config = dict(
    norm='layernorm',
    norm_place='pre',
    rope_theta=1020.0,
    tie_word_embeddings='early',
)
Each number is 200 + 30 x the weight over its row's rms, rounded and kept within 0 to 999. Layers, rows and columns count from 0. The size before them is the row's rms in percent of the matrix's.

# up: layer 7 MLP up, 512x128, rms 0.177, rows 359-385, columns 0-127
# down: layer 7 MLP down (transposed), 512x128, rms 0.159, rows 359-385, columns 0-127
up359,111,202,240,214,200,208,183,203,192,174,186,206,220,165,246,176,239,147,217,224,170,202,175,196,214,218,218,208,206,188,217,246,212,237,153,207,185,218,171,230,258,197,151,236,138,231,200,188,270,250,163,186,193,196,175,196,201,180,187,204,150,186,173,259,176,231,193,196,130,241,167,207,157,168,128,199,178,209,189,195,168,219,173,194,208,181,227,239,227,240,239,185,165,207,190,210,219,207,247,143,167,283,185,216,216,210,216,193,214,196,171,200,226,244,210,176,253,217,206,178,137,218,192,213,166,178,166,147,229
down359,113,213,179,189,178,155,264,198,233,228,147,212,180,213,188,155,144,213,189,174,216,208,224,230,147,185,194,186,229,227,207,202,193,184,211,174,143,230,215,188,106,200,156,195,206,196,202,179,167,166,236,206,199,196,206,235,192,236,188,249,206,217,176,155,216,169,247,252,231,145,249,188,242,207,210,225,248,222,208,178,195,193,255,158,213,172,162,184,183,187,154,193,163,223,226,195,217,186,195,247,208,221,187,198,163,210,203,204,237,224,190,176,178,151,216,181,146,205,174,231,276,213,221,224,186,241,266,213,176
up360,095,148,233,209,199,209,196,158,240,185,154,145,227,205,187,152,213,200,159,199,180,218,191,235,175,144,233,175,203,178,261,216,186,209,167,216,205,185,180,221,220,198,203,156,169,202,199,221,216,198,188,176,221,154,224,225,193,177,180,199,226,217,197,238,178,205,181,210,226,152,257,156,198,202,222,234,188,208,195,217,173,178,243,206,195,211,250,201,197,161,187,274,165,190,230,214,188,147,174,191,232,251,175,172,163,219,198,266,206,234,313,234,142,230,165,165,204,207,204,150,217,231,189,215,205,162,218,165,200
down360,087,209,189,189,187,181,189,198,230,219,218,206,183,209,224,229,141,200,197,186,147,176,238,243,218,249,226,204,206,158,140,192,179,232,175,182,236,210,213,186,186,198,233,209,164,217,212,192,206,186,246,173,191,192,211,157,141,218,257,204,204,180,184,198,205,192,253,171,183,222,167,245,203,187,141,161,214,219,148,183,172,216,147,124,171,226,164,229,233,227,154,121,230,199,165,207,207,189,186,193,205,180,222,194,203,207,190,187,207,186,118,164,238,189,206,222,218,188,267,215,242,190,186,172,198,221,114,162,200
up361,104,224,178,207,136,228,169,147,164,179,229,177,225,238,225,210,102,182,219,190,179,205,256,129,230,230,199,213,193,176,138,211,210,166,221,191,222,191,204,188,213,224,190,205,188,192,185,202,250,222,168,156,196,166,189,196,195,181,228,224,190,202,244,265,220,206,213,218,164,217,241,230,203,212,219,192,126,199,189,212,215,211,200,203,234,192,185,206,214,236,207,181,182,173,217,165,189,268,177,161,198,254,201,229,194,210,252,227,224,190,124,174,215,236,247,216,211,171,227,207,211,164,165,227,218,211,220,161,269
down361,094,189,227,200,219,188,198,204,251,186,215,148,206,266,189,185,259,185,257,229,169,240,185,233,181,202,142,206,197,199,179,182,156,220,226,171,215,182,159,216,181,181,230,208,198,183,197,208,146,168,193,166,216,165,238,191,194,205,214,212,251,235,198,118,162,183,181,201,240,182,160,153,220,186,173,194,261,159,182,208,223,265,173,229,189,195,235,191,201,166,217,210,225,237,167,171,181,227,230,248,221,174,239,219,168,183,182,223,209,150,230,188,143,144,182,192,192,191,165,173,204,277,238,205,166,205,211,194,173
up362,092,258,193,202,203,235,226,189,233,233,154,160,246,214,207,182,190,213,235,237,187,231,228,204,248,207,175,187,183,224,172,196,222,171,213,208,234,224,211,205,221,207,230,157,180,198,222,235,175,203,261,194,165,220,194,166,163,188,229,248,220,163,197,198,236,181,200,220,266,231,174,168,196,213,202,186,191,236,190,196,186,199,125,181,260,240,165,143,177,130,189,155,188,213,204,196,242,253,188,200,186,180,204,175,169,192,153,215,214,205,228,175,179,191,181,250,157,221,171,250,200,209,167,258,132,156,164,215,160
down362,084,208,151,202,192,202,191,200,158,186,244,212,209,206,200,266,228,163,172,210,189,209,194,207,214,160,271,228,220,173,222,187,170,168,186,199,230,221,240,203,162,214,182,184,215,196,201,176,197,191,193,216,172,181,172,200,238,187,193,206,211,226,271,216,165,208,170,162,206,179,209,259,165,181,219,194,176,174,257,211,294,207,218,225,174,171,232,253,246,265,226,219,184,141,205,209,204,207,232,170,246,170,176,218,216,212,250,165,261,187,194,169,242,220,256,151,197,171,192,201,230,212,256,172,224,172,204,167,237
up363,099,182,224,242,160,258,221,207,158,228,211,132,246,223,179,162,150,202,175,183,187,144,237,205,232,250,162,207,201,163,202,216,219,184,195,173,208,154,231,185,215,194,213,214,177,173,182,219,199,172,235,258,189,181,226,203,152,234,256,207,200,175,181,202,211,208,166,221,215,226,197,204,224,210,256,211,217,210,212,247,162,235,158,165,223,205,175,155,231,203,220,202,246,225,187,235,206,297,229,180,129,237,162,214,231,154,228,174,216,195,158,172,192,189,167,207,178,190,232,200,164,185,181,181,175,182,206,147,202
down363,101,204,171,148,188,188,241,229,201,247,228,178,212,206,139,215,242,192,163,153,217,184,196,170,224,196,178,176,243,140,180,173,237,212,204,216,149,163,202,190,211,175,227,220,172,172,231,172,222,167,215,227,212,186,246,187,208,169,137,204,203,277,248,195,203,237,198,165,263,159,215,224,231,214,182,227,236,202,209,221,211,197,208,250,235,203,259,179,238,181,263,195,190,215,161,176,162,223,178,153,246,189,190,166,211,203,125,156,221,207,246,204,231,212,162,166,190,187,219,199,191,210,215,210,246,167,213,183,175
up364,103,201,212,189,152,192,183,226,198,190,226,200,158,191,220,189,282,145,185,144,203,220,151,229,193,175,221,207,223,233,217,251,219,142,212,169,244,197,216,191,170,209,215,160,188,142,228,190,187,133,162,199,208,210,232,220,173,215,182,209,185,216,193,234,268,222,227,240,211,173,202,147,183,196,261,198,150,202,152,216,191,169,236,162,169,237,270,196,206,200,213,252,207,214,206,175,164,191,205,164,156,224,188,177,176,176,164,237,181,212,218,195,218,215,143,173,151,215,213,236,236,212,181,179,187,245,247,194,214
down364,105,205,224,204,202,244,203,177,226,198,173,225,228,213,234,233,141,230,264,215,234,211,269,243,258,208,170,190,211,217,239,178,194,179,244,251,171,169,133,218,202,219,183,267,182,185,186,209,212,228,189,186,190,181,197,233,213,165,224,147,198,166,196,225,154,217,164,167,188,256,185,239,181,186,157,191,201,202,198,250,192,196,196,245,213,211,123,212,186,197,202,159,226,159,226,246,182,199,234,256,249,213,205,233,203,219,268,203,195,151,201,202,200,210,190,181,252,196,198,205,181,223,255,185,166,197,202,183,240
up365,044,179,200,197,246,195,176,193,197,205,194,185,249,204,232,163,276,216,249,188,203,193,247,215,190,184,175,181,139,182,212,186,186,156,222,219,176,182,200,256,208,209,146,195,145,196,194,203,135,188,187,272,185,244,183,212,190,234,206,153,238,164,186,190,158,210,144,169,186,239,193,197,210,165,198,168,273,227,238,196,180,231,218,202,223,189,207,206,200,209,175,231,227,208,191,201,169,187,230,243,177,254,173,251,174,262,139,191,180,189,198,200,178,205,191,228,213,246,213,169,155,239,218,146,241,225,195,232,165
down365,041,209,207,220,183,236,144,221,178,203,175,189,162,177,126,217,216,210,164,198,186,196,164,185,197,195,233,182,199,248,194,182,204,185,198,247,274,222,261,185,166,223,252,144,215,194,242,211,186,186,186,286,175,173,193,175,209,141,222,211,186,258,211,147,197,166,247,231,162,238,200,227,222,207,213,232,161,233,219,186,232,187,205,195,158,207,182,195,231,177,234,177,186,177,172,172,191,207,176,159,205,226,211,227,200,241,245,248,191,181,202,178,124,200,231,192,236,221,185,252,250,172,185,179,233,193,194,172,186
up366,090,163,163,216,174,248,220,218,218,143,205,99,204,180,218,191,186,220,195,202,210,149,215,186,256,207,185,185,150,174,184,218,166,200,190,210,235,209,155,174,224,240,198,196,182,149,193,170,230,235,170,205,162,222,203,151,202,225,157,195,192,142,159,170,224,270,174,247,204,210,200,248,231,210,198,190,224,182,236,216,190,186,217,191,200,267,232,252,225,212,213,173,149,203,198,235,186,158,167,192,246,216,210,187,185,213,178,227,174,166,236,210,200,149,177,203,221,238,216,213,209,156,234,147,189,190,257,214,229
down366,102,198,203,209,183,154,191,268,240,207,196,174,207,185,187,232,198,135,214,130,208,161,179,228,186,190,174,177,158,178,192,176,172,237,197,202,255,142,260,189,219,169,243,189,192,215,240,187,221,229,244,213,217,204,229,198,134,179,193,200,226,185,173,188,179,189,209,141,230,188,179,222,269,205,191,191,216,215,210,240,231,186,200,185,188,176,170,250,221,222,237,182,201,215,183,153,186,131,175,177,190,152,184,214,259,154,230,179,243,188,209,178,204,206,258,238,175,150,207,175,228,204,145,171,175,195,231,215,170
up367,077,212,189,227,163,214,215,166,188,158,241,178,208,194,226,184,97,204,204,202,186,198,202,226,207,221,196,185,192,228,201,178,187,229,210,242,205,221,171,241,230,238,236,187,239,181,217,244,261,200,207,207,198,207,151,189,167,198,232,212,170,169,167,185,242,204,174,212,224,250,247,223,218,214,181,192,169,171,201,185,213,179,182,160,216,283,210,161,194,112,249,212,221,181,202,185,215,227,208,187,198,215,157,169,170,244,174,238,160,170,258,213,182,159,227,186,268,175,183,223,190,164,207,210,267,173,186,157,193
down367,068,163,252,174,244,218,171,197,231,233,205,189,211,192,196,227,242,198,187,249,222,213,176,156,161,159,216,213,208,155,222,201,181,248,163,162,189,198,175,146,149,137,203,208,206,204,207,169,130,186,182,159,224,165,204,191,238,208,201,201,235,241,186,206,137,186,249,193,231,162,148,180,246,251,231,239,210,201,177,201,184,182,217,199,165,174,209,249,258,261,201,236,236,180,179,182,177,131,207,193,218,221,169,225,213,194,217,158,224,198,177,191,227,183,174,229,145,184,195,190,196,190,209,210,217,222,206,237,263
up368,085,194,194,167,225,230,160,192,178,163,210,204,212,210,191,199,271,242,153,227,177,171,198,204,203,207,168,183,171,225,242,159,165,242,195,159,181,154,151,269,211,189,176,221,154,208,211,199,194,191,208,206,153,214,187,225,256,228,221,184,170,139,190,237,157,207,207,208,188,202,241,202,216,267,181,180,226,150,212,209,211,206,192,169,209,193,205,162,242,190,209,297,184,182,240,266,130,203,231,187,187,241,211,183,225,228,200,231,145,196,208,219,172,226,216,142,226,187,218,187,206,240,160,180,192,213,171,182,214
down368,082,246,195,181,225,202,144,215,141,197,168,130,206,142,214,239,129,217,174,218,239,196,192,135,204,228,232,228,178,235,178,215,181,213,225,189,224,197,237,208,183,204,200,205,187,200,247,182,197,182,164,234,176,250,193,211,192,185,200,197,213,265,230,244,241,201,206,227,234,170,221,143,156,254,185,189,203,178,172,204,219,230,193,214,251,201,171,189,180,198,176,183,203,201,154,214,170,179,199,187,200,194,168,234,252,186,187,211,204,158,202,232,185,171,241,163,160,248,204,227,215,222,258,175,131,236,196,188,135
up369,122,206,230,183,233,139,190,251,188,235,266,152,223,240,177,235,156,227,191,173,180,240,187,198,194,179,221,176,180,198,159,209,204,192,202,197,181,212,236,186,205,241,170,221,190,199,273,170,187,224,182,101,215,180,206,217,179,220,175,153,185,231,184,256,145,203,222,208,231,215,203,252,171,199,190,163,150,182,179,206,183,168,226,216,195,258,177,198,255,192,213,196,237,153,201,160,178,194,177,240,178,197,153,182,198,222,205,170,222,197,162,187,224,209,265,202,220,191,200,169,262,208,231,197,201,160,259,182,206
down369,114,160,218,232,187,249,213,120,238,165,223,137,149,234,172,226,214,187,166,170,215,176,179,213,197,172,189,245,237,230,240,192,185,259,196,247,197,229,192,249,175,207,220,195,230,211,212,203,175,163,218,221,187,243,185,174,218,189,187,244,193,150,204,188,204,190,154,205,247,152,215,215,211,191,169,233,186,205,158,214,175,219,162,149,216,176,229,224,164,201,167,185,166,191,211,252,207,205,258,225,141,211,214,225,200,217,232,219,217,207,223,199,245,213,115,235,203,198,133,147,205,213,201,153,208,205,189,207,219
up370,067,215,186,213,193,223,208,219,207,151,172,208,282,242,229,203,212,228,244,159,179,221,224,201,211,198,136,147,169,208,165,188,213,211,234,199,184,202,218,225,227,167,110,219,188,211,174,228,196,197,234,205,208,215,209,218,196,193,234,173,223,171,202,255,145,215,208,140,209,249,200,188,187,187,240,130,155,222,210,198,163,244,150,221,244,204,147,167,199,225,170,228,202,205,197,193,142,214,170,274,245,230,203,216,192,240,154,232,194,221,190,174,199,208,185,257,210,213,218,191,165,206,228,168,182,206,187,222,162
down370,062,208,205,239,216,231,164,223,162,257,229,175,163,169,189,227,227,192,164,211,206,201,188,236,214,203,276,224,191,246,212,193,165,160,216,226,206,153,195,162,177,217,256,163,241,198,217,189,194,180,176,224,212,185,198,156,233,230,184,224,205,244,225,158,245,221,206,250,159,177,160,210,210,114,208,255,202,210,179,231,211,185,224,208,184,214,254,229,221,198,200,152,150,167,184,198,224,217,207,143,155,177,181,269,221,207,240,200,187,175,222,182,169,156,215,135,209,155,194,231,245,226,193,190,205,226,205,192,205
up371,109,251,200,160,165,190,244,242,202,196,191,219,198,153,217,173,252,178,221,206,203,223,245,201,170,131,204,172,205,217,179,237,196,232,240,195,226,170,206,133,166,199,188,240,201,212,225,195,136,153,186,180,163,227,230,167,209,210,188,157,205,227,190,259,209,182,163,197,215,129,246,193,235,206,280,190,184,196,104,210,216,210,215,209,202,173,230,186,211,237,164,174,181,170,189,194,250,210,150,138,259,211,202,224,199,168,216,190,223,205,211,184,178,174,182,201,249,174,196,204,210,224,240,209,214,176,199,190,187
down371,108,196,185,218,204,208,150,149,185,219,176,161,238,145,208,205,157,237,229,186,231,186,172,241,223,258,192,233,165,162,222,159,183,105,183,174,252,191,200,241,230,237,224,188,215,228,221,282,217,200,218,201,179,205,223,154,167,202,186,142,232,168,206,170,225,209,240,203,184,189,185,240,197,161,183,238,200,263,225,139,184,215,171,215,218,211,177,219,241,185,193,236,170,204,157,211,155,208,223,238,135,241,215,206,200,207,192,182,186,177,200,189,230,217,236,204,183,178,186,193,187,204,216,153,160,154,189,194,188
up372,107,200,251,197,158,174,188,202,134,220,208,225,242,214,167,193,186,251,230,184,169,182,200,267,220,241,241,197,224,231,202,176,200,191,170,183,201,177,225,171,241,191,253,257,178,165,158,199,182,116,245,195,227,219,207,177,183,188,212,242,193,157,234,213,227,194,216,238,172,247,177,265,215,171,153,166,163,242,158,172,235,210,164,191,223,206,195,191,234,160,248,212,207,202,233,224,179,222,191,197,214,217,192,200,201,199,175,128,178,195,172,263,196,218,202,209,155,161,233,193,160,171,232,196,177,172,230,187,212
down372,106,232,210,163,202,190,248,262,248,230,215,169,192,214,194,165,194,176,208,212,265,198,205,235,212,158,206,169,199,193,203,187,190,211,210,222,185,186,204,216,175,219,169,166,173,241,146,167,246,235,176,211,239,186,201,260,183,193,134,167,214,238,152,190,216,157,152,149,185,135,239,182,186,260,206,214,187,151,150,151,164,253,243,204,162,217,172,203,169,205,230,213,203,203,203,198,204,183,151,190,237,234,174,143,218,163,206,185,241,250,210,214,197,181,135,202,216,215,216,154,211,184,201,204,229,223,189,197,175
up373,037,197,204,191,172,164,215,312,245,175,234,142,188,164,203,166,244,163,220,204,199,197,225,153,225,211,175,159,200,191,215,200,206,201,138,227,207,168,179,204,222,203,244,229,200,215,201,165,173,223,173,213,193,181,196,183,177,246,183,188,221,226,252,240,155,192,244,166,228,225,139,215,185,252,176,191,203,174,212,193,206,227,209,231,149,193,136,247,260,241,181,170,151,162,187,180,207,205,183,167,241,215,181,191,181,166,228,199,244,207,270,199,217,263,186,233,200,224,184,221,184,202,230,196,182,191,204,191,195
down373,037,203,190,212,258,211,248,161,161,171,233,202,251,221,157,188,198,157,231,181,195,148,191,254,182,167,151,224,212,221,134,222,191,205,202,180,185,226,245,181,185,229,206,189,203,192,187,230,209,193,258,208,201,158,187,236,222,138,225,154,166,179,150,156,270,205,159,208,178,232,269,204,215,199,222,238,201,210,181,225,184,179,163,190,215,242,244,172,223,225,181,189,183,277,226,233,171,159,158,199,176,160,192,216,187,208,163,228,195,187,167,172,228,184,200,207,184,204,183,249,223,176,161,181,190,190,160,192,160
up374,080,192,182,227,199,182,206,227,179,262,178,178,195,163,147,197,171,192,175,156,226,236,185,206,201,223,162,232,233,229,250,220,170,180,198,199,170,202,242,210,167,274,286,161,188,169,227,170,196,207,239,207,200,206,221,201,201,195,188,207,189,140,173,202,222,146,233,192,279,180,185,204,251,164,248,211,169,187,227,165,218,236,197,189,212,213,177,235,207,173,206,156,228,182,213,172,206,208,233,156,200,221,188,252,199,228,198,191,244,194,215,216,183,135,174,201,125,238,204,209,178,205,171,246,177,204,216,131,205
down374,083,227,191,204,202,174,211,215,174,107,260,280,238,205,207,212,240,239,181,161,248,252,165,189,208,175,203,168,209,180,213,195,183,214,187,217,134,183,196,208,287,208,162,206,163,207,195,158,225,226,195,186,194,182,180,192,212,175,206,194,236,213,197,189,202,193,216,215,211,148,206,207,210,211,186,192,233,175,230,247,199,175,191,198,235,189,229,216,205,183,247,256,241,172,204,197,186,249,225,195,213,267,232,181,210,211,216,132,217,180,179,237,240,237,188,235,237,222,233,196,217,187,252,209,255,193,176,269,193
up375,112,198,181,189,186,206,209,290,243,120,161,164,224,222,217,179,184,248,192,165,190,181,184,184,201,164,183,202,174,187,253,181,160,170,195,179,204,214,179,237,209,206,144,239,212,175,211,227,159,229,195,184,193,177,212,215,187,185,194,224,181,189,180,239,157,242,162,180,229,270,186,219,169,232,225,246,192,200,231,185,197,242,232,136,202,204,212,147,205,190,170,244,188,185,202,245,186,230,229,156,251,251,224,183,205,197,207,242,199,223,173,242,185,217,152,191,214,252,204,200,130,199,168,220,182,159,243,178,188
down375,103,186,188,181,195,209,211,133,141,278,205,161,184,212,221,201,196,152,139,252,173,210,201,199,174,204,246,203,215,200,190,183,239,254,205,174,161,187,212,129,141,197,238,193,158,224,225,190,206,123,198,184,162,156,221,192,159,164,202,193,201,203,209,216,207,191,252,203,224,167,168,199,220,188,130,169,235,207,147,208,221,219,198,208,209,202,167,244,180,206,230,216,228,218,198,200,244,157,214,199,181,143,171,247,164,200,170,159,214,181,194,172,213,170,218,187,168,210,173,201,261,207,194,219,200,145,186,158,211
up376,095,206,189,184,214,238,188,158,204,181,207,201,220,197,211,182,191,187,194,226,229,187,147,252,190,188,197,241,226,219,259,182,199,225,159,195,164,177,160,231,174,204,151,197,253,173,207,212,217,146,177,240,205,160,217,238,224,253,203,179,178,201,176,192,193,190,204,161,276,165,191,190,198,271,162,131,219,217,192,191,191,248,209,162,186,201,215,242,155,256,216,176,208,246,213,222,200,207,240,156,169,154,201,265,204,186,235,215,213,215,254,181,174,254,188,154,252,177,206,155,207,215,220,142,214,196,188,175,211
down376,092,216,184,196,195,199,216,198,180,258,207,200,117,216,234,244,191,197,175,226,162,203,232,192,186,227,195,164,202,229,170,201,182,177,169,209,199,179,244,162,176,232,206,270,234,214,230,192,164,222,257,188,213,226,171,251,232,213,181,186,237,208,214,250,146,243,225,256,154,218,215,146,214,195,183,228,178,185,255,199,174,240,209,167,173,206,146,181,261,181,215,232,235,196,205,205,149,197,164,219,226,203,144,167,204,224,184,214,236,195,176,224,146,213,199,200,185,252,189,169,193,138,197,244,221,185,243,171,198
up377,086,174,196,208,188,185,201,210,217,143,236,245,168,181,180,190,153,244,169,122,205,193,247,197,194,190,175,241,195,179,218,233,211,218,183,205,231,211,209,152,234,221,193,147,205,209,168,194,203,251,226,214,213,183,207,227,205,233,182,163,161,182,209,164,161,164,185,210,205,222,222,182,192,163,242,200,192,184,153,178,235,181,176,208,223,200,183,223,228,225,232,321,179,169,181,195,219,205,184,192,218,125,200,212,198,215,209,227,195,173,213,207,224,154,279,151,249,248,222,146,259,187,204,209,206,236,216,205,182
down377,087,173,158,165,181,172,180,172,250,220,153,162,211,234,222,168,209,165,205,260,193,233,221,210,223,158,166,169,174,240,201,148,212,228,230,165,207,192,195,228,189,196,213,224,199,219,196,217,211,195,220,197,223,253,200,194,200,201,212,195,255,207,140,195,227,227,191,199,199,207,196,189,259,210,161,175,241,238,196,205,234,103,178,212,120,194,184,228,194,210,186,111,202,240,187,214,214,237,195,237,238,231,234,209,230,165,172,161,204,221,231,216,186,212,201,242,194,201,236,192,150,205,205,211,236,183,171,271,240
up378,065,174,227,168,187,157,200,208,264,294,161,201,194,173,198,219,193,160,219,179,176,231,176,167,189,229,230,216,169,177,184,234,195,207,226,205,187,239,236,164,176,193,250,205,175,167,259,192,211,220,212,189,222,188,195,218,230,192,202,161,194,220,163,209,178,131,201,142,173,166,190,217,184,193,166,182,201,220,213,180,214,211,155,198,143,156,180,158,249,202,243,194,246,204,229,220,240,194,248,210,215,195,189,203,208,217,245,116,226,203,156,183,226,120,213,158,193,174,192,210,189,222,209,214,205,230,225,262,233
down378,061,201,210,211,142,217,209,157,203,180,208,199,174,201,189,208,160,242,250,167,168,226,182,192,159,197,199,151,218,166,207,184,228,199,223,220,156,226,145,212,270,189,181,174,211,197,158,234,229,223,216,200,225,292,221,165,208,230,204,225,136,198,174,211,241,256,179,258,243,191,227,127,211,189,225,214,175,196,161,184,218,176,180,182,209,184,222,212,161,162,232,202,152,187,199,254,150,203,216,206,205,229,202,200,197,227,190,199,230,175,217,249,234,202,196,281,171,207,201,186,181,166,229,240,168,181,184,210,249
up379,117,218,254,177,134,210,186,177,193,199,206,184,180,209,193,209,288,224,244,197,202,204,230,190,208,168,215,159,231,159,259,193,203,191,178,154,161,263,209,217,176,242,215,208,196,190,207,196,162,134,175,192,169,230,186,177,197,196,185,182,204,211,188,201,222,245,173,168,211,151,211,226,225,255,206,210,219,193,146,236,180,194,178,209,182,199,277,241,142,250,201,208,189,207,200,182,174,181,223,153,160,172,256,244,161,207,190,197,222,230,216,221,239,182,168,175,251,178,212,192,198,199,221,171,205,264,218,136,222
down379,118,191,193,222,187,213,201,251,216,197,225,227,237,197,203,227,186,205,199,218,170,201,218,173,195,190,183,179,164,195,180,202,184,160,207,204,229,206,168,180,245,249,168,197,219,236,148,210,231,206,214,270,143,192,165,197,211,167,211,189,168,212,187,200,180,133,187,196,241,276,187,217,119,195,215,201,182,209,193,166,227,277,209,141,238,199,146,211,221,182,208,173,244,217,192,234,170,190,166,237,213,193,202,191,161,202,249,244,158,176,209,204,222,144,216,249,126,205,232,204,131,203,190,199,191,185,175,257,186
up380,092,204,225,197,203,234,226,150,211,147,214,257,199,217,135,173,176,212,158,221,257,209,158,199,167,258,191,212,212,208,207,227,214,198,182,153,170,217,224,233,210,210,193,156,223,249,225,226,181,157,162,181,194,172,167,237,211,184,211,224,172,209,212,165,218,238,156,266,194,169,220,184,245,174,230,202,190,193,207,227,254,179,165,190,236,202,195,200,142,184,174,218,190,127,151,171,199,244,159,212,269,174,188,187,219,221,238,263,180,196,191,235,202,149,158,225,210,202,153,232,223,217,184,203,172,193,219,189,223
down380,096,209,179,155,255,152,160,215,184,219,242,208,213,208,194,211,194,209,224,217,198,203,174,190,242,247,137,229,178,199,186,230,164,173,227,217,205,235,173,228,204,189,239,193,149,202,243,168,239,253,190,195,227,187,183,198,216,204,193,197,257,185,177,211,194,166,288,122,196,217,182,177,147,197,195,189,233,219,221,248,242,210,163,192,187,165,170,234,254,203,174,171,231,262,173,224,234,186,212,201,180,241,191,182,243,249,195,171,224,202,219,237,206,244,210,202,199,197,256,216,162,257,250,208,180,183,184,170,229
up381,122,185,180,172,207,185,221,226,226,229,227,121,209,148,186,183,225,203,163,279,172,191,141,218,174,258,203,233,186,209,231,200,214,127,225,141,219,171,219,222,155,238,217,209,216,204,212,215,278,223,170,213,183,165,153,192,218,175,193,186,177,184,183,178,149,281,189,222,257,207,187,160,224,230,206,226,195,217,235,157,208,191,219,187,204,224,226,193,168,203,196,213,153,205,175,254,218,197,216,220,214,163,190,211,239,227,234,184,171,199,155,233,206,192,199,178,195,159,178,188,180,271,183,199,220,219,211,223,177
down381,130,225,218,190,137,186,252,216,170,157,195,214,156,192,183,211,229,194,194,228,153,155,153,208,196,213,195,149,193,198,166,238,254,209,152,211,260,182,219,200,202,183,191,262,199,197,145,223,182,206,146,239,173,159,203,204,152,171,237,200,138,214,191,238,173,212,188,206,212,222,214,206,202,204,206,213,230,166,172,163,153,179,132,180,260,265,156,215,213,237,150,193,218,209,188,170,204,166,231,188,204,202,202,201,206,160,207,148,276,220,213,188,198,249,193,218,207,224,158,230,211,168,218,203,221,203,158,234,186
up382,114,224,145,223,207,185,208,225,152,202,226,189,192,185,182,193,182,217,192,215,161,181,187,224,156,169,170,232,252,215,228,258,210,195,168,183,191,183,213,175,140,213,233,212,227,159,187,223,201,217,187,201,244,184,243,144,216,203,212,238,83,265,215,230,180,244,163,220,193,178,150,215,246,210,196,146,230,241,195,250,174,185,224,217,208,174,224,241,220,187,174,191,201,140,199,180,229,164,213,195,204,217,250,210,199,215,207,213,164,157,197,210,169,178,184,165,225,188,201,178,219,200,252,141,192,248,216,167,221
down382,110,235,222,183,203,199,201,196,198,202,176,211,166,223,243,209,251,216,180,180,191,175,221,205,203,175,203,169,198,229,190,188,199,177,216,178,271,175,158,188,192,171,212,249,179,183,199,230,194,237,244,227,153,182,231,235,108,201,201,231,241,156,187,196,204,227,194,125,255,171,192,183,167,187,159,226,211,119,254,142,145,182,194,175,166,184,212,221,233,176,230,187,212,213,193,151,152,171,199,142,199,220,198,158,208,193,172,203,246,244,182,191,175,196,213,176,181,189,138,197,205,185,249,149,210,198,225,225,201
up383,121,189,212,167,247,171,164,230,247,274,198,208,236,214,159,194,228,196,171,258,134,219,189,182,210,197,182,235,173,206,211,181,196,216,230,221,174,180,201,194,189,166,203,173,257,149,274,204,264,249,228,198,205,144,220,195,204,178,206,165,178,257,189,199,219,220,203,205,212,200,165,187,223,176,203,171,193,211,217,182,174,204,272,193,160,171,183,172,236,146,211,222,222,188,176,195,221,182,131,259,188,211,196,183,238,159,197,187,211,178,240,128,158,166,240,202,237,167,166,190,181,200,204,187,176,193,196,211,161
down383,109,171,169,248,169,197,256,149,136,151,246,220,174,181,258,164,199,195,173,135,269,205,205,186,196,198,233,173,208,200,208,156,210,234,170,178,210,216,240,188,230,174,189,274,189,219,125,193,146,199,180,215,246,210,238,192,171,213,227,220,224,189,222,185,214,231,189,178,184,169,216,196,211,177,193,219,169,158,213,193,221,191,133,195,240,232,205,201,166,227,197,169,145,195,238,175,201,225,235,146,178,186,196,208,217,222,190,208,212,213,146,257,222,257,162,182,165,175,188,192,204,181,182,191,213,231,168,185,221
up384,069,220,194,188,187,237,188,223,186,158,175,223,248,143,178,177,228,187,166,193,209,179,196,237,248,145,209,229,187,204,179,182,208,225,188,213,117,199,191,154,215,177,179,214,245,216,197,216,157,220,203,273,236,217,190,203,167,239,267,148,173,238,190,233,229,159,186,237,204,231,254,196,174,140,177,238,228,237,193,161,152,258,232,233,251,196,200,198,170,263,180,213,176,173,177,217,156,192,153,246,165,155,187,212,196,203,186,227,201,188,211,212,191,154,209,192,226,179,221,201,176,182,169,189,224,193,221,219,226
down384,073,200,189,224,186,175,175,156,181,203,200,189,95,154,142,195,172,192,218,205,214,225,221,209,216,212,237,187,189,228,215,206,207,160,265,189,204,198,212,156,198,170,159,233,216,195,190,180,217,179,131,235,229,209,208,133,170,169,147,199,218,140,213,193,198,161,240,166,254,198,177,180,165,198,221,235,212,229,233,221,210,223,229,180,190,220,208,195,198,203,265,184,179,176,180,240,203,172,160,186,165,215,217,180,226,182,206,223,147,217,243,159,199,270,217,209,219,194,137,204,154,198,243,190,211,240,205,161,164
up385,123,197,183,215,212,186,194,309,283,190,164,203,218,211,241,185,175,247,202,208,215,205,213,198,212,133,198,276,175,231,271,207,194,224,215,220,160,214,174,205,246,182,197,178,157,191,204,202,162,190,176,209,230,153,204,161,200,216,200,210,198,212,220,167,162,221,155,219,273,190,185,173,182,165,169,208,184,189,182,188,214,260,186,167,208,168,173,180,188,230,211,184,207,196,175,171,215,247,201,203,177,155,193,199,150,199,213,213,195,214,232,223,211,204,179,233,184,252,141,164,230,209,231,168,190,230,137,248,215
down385,128,167,209,220,149,167,145,129,176,228,190,201,198,262,152,192,206,156,191,245,162,254,231,237,225,208,196,138,213,201,208,247,187,190,185,255,213,240,196,184,214,234,215,216,165,236,182,195,230,191,256,189,190,217,164,192,206,197,206,186,151,206,172,236,221,199,264,226,195,174,233,213,224,211,245,233,147,228,218,192,225,171,161,208,181,227,202,173,223,178,167,186,243,232,172,208,193,200,277,263,236,172,222,216,188,153,211,201,186,176,175,179,183,225,257,224,186,202,251,166,197,187,187,191,199,178,219,154,198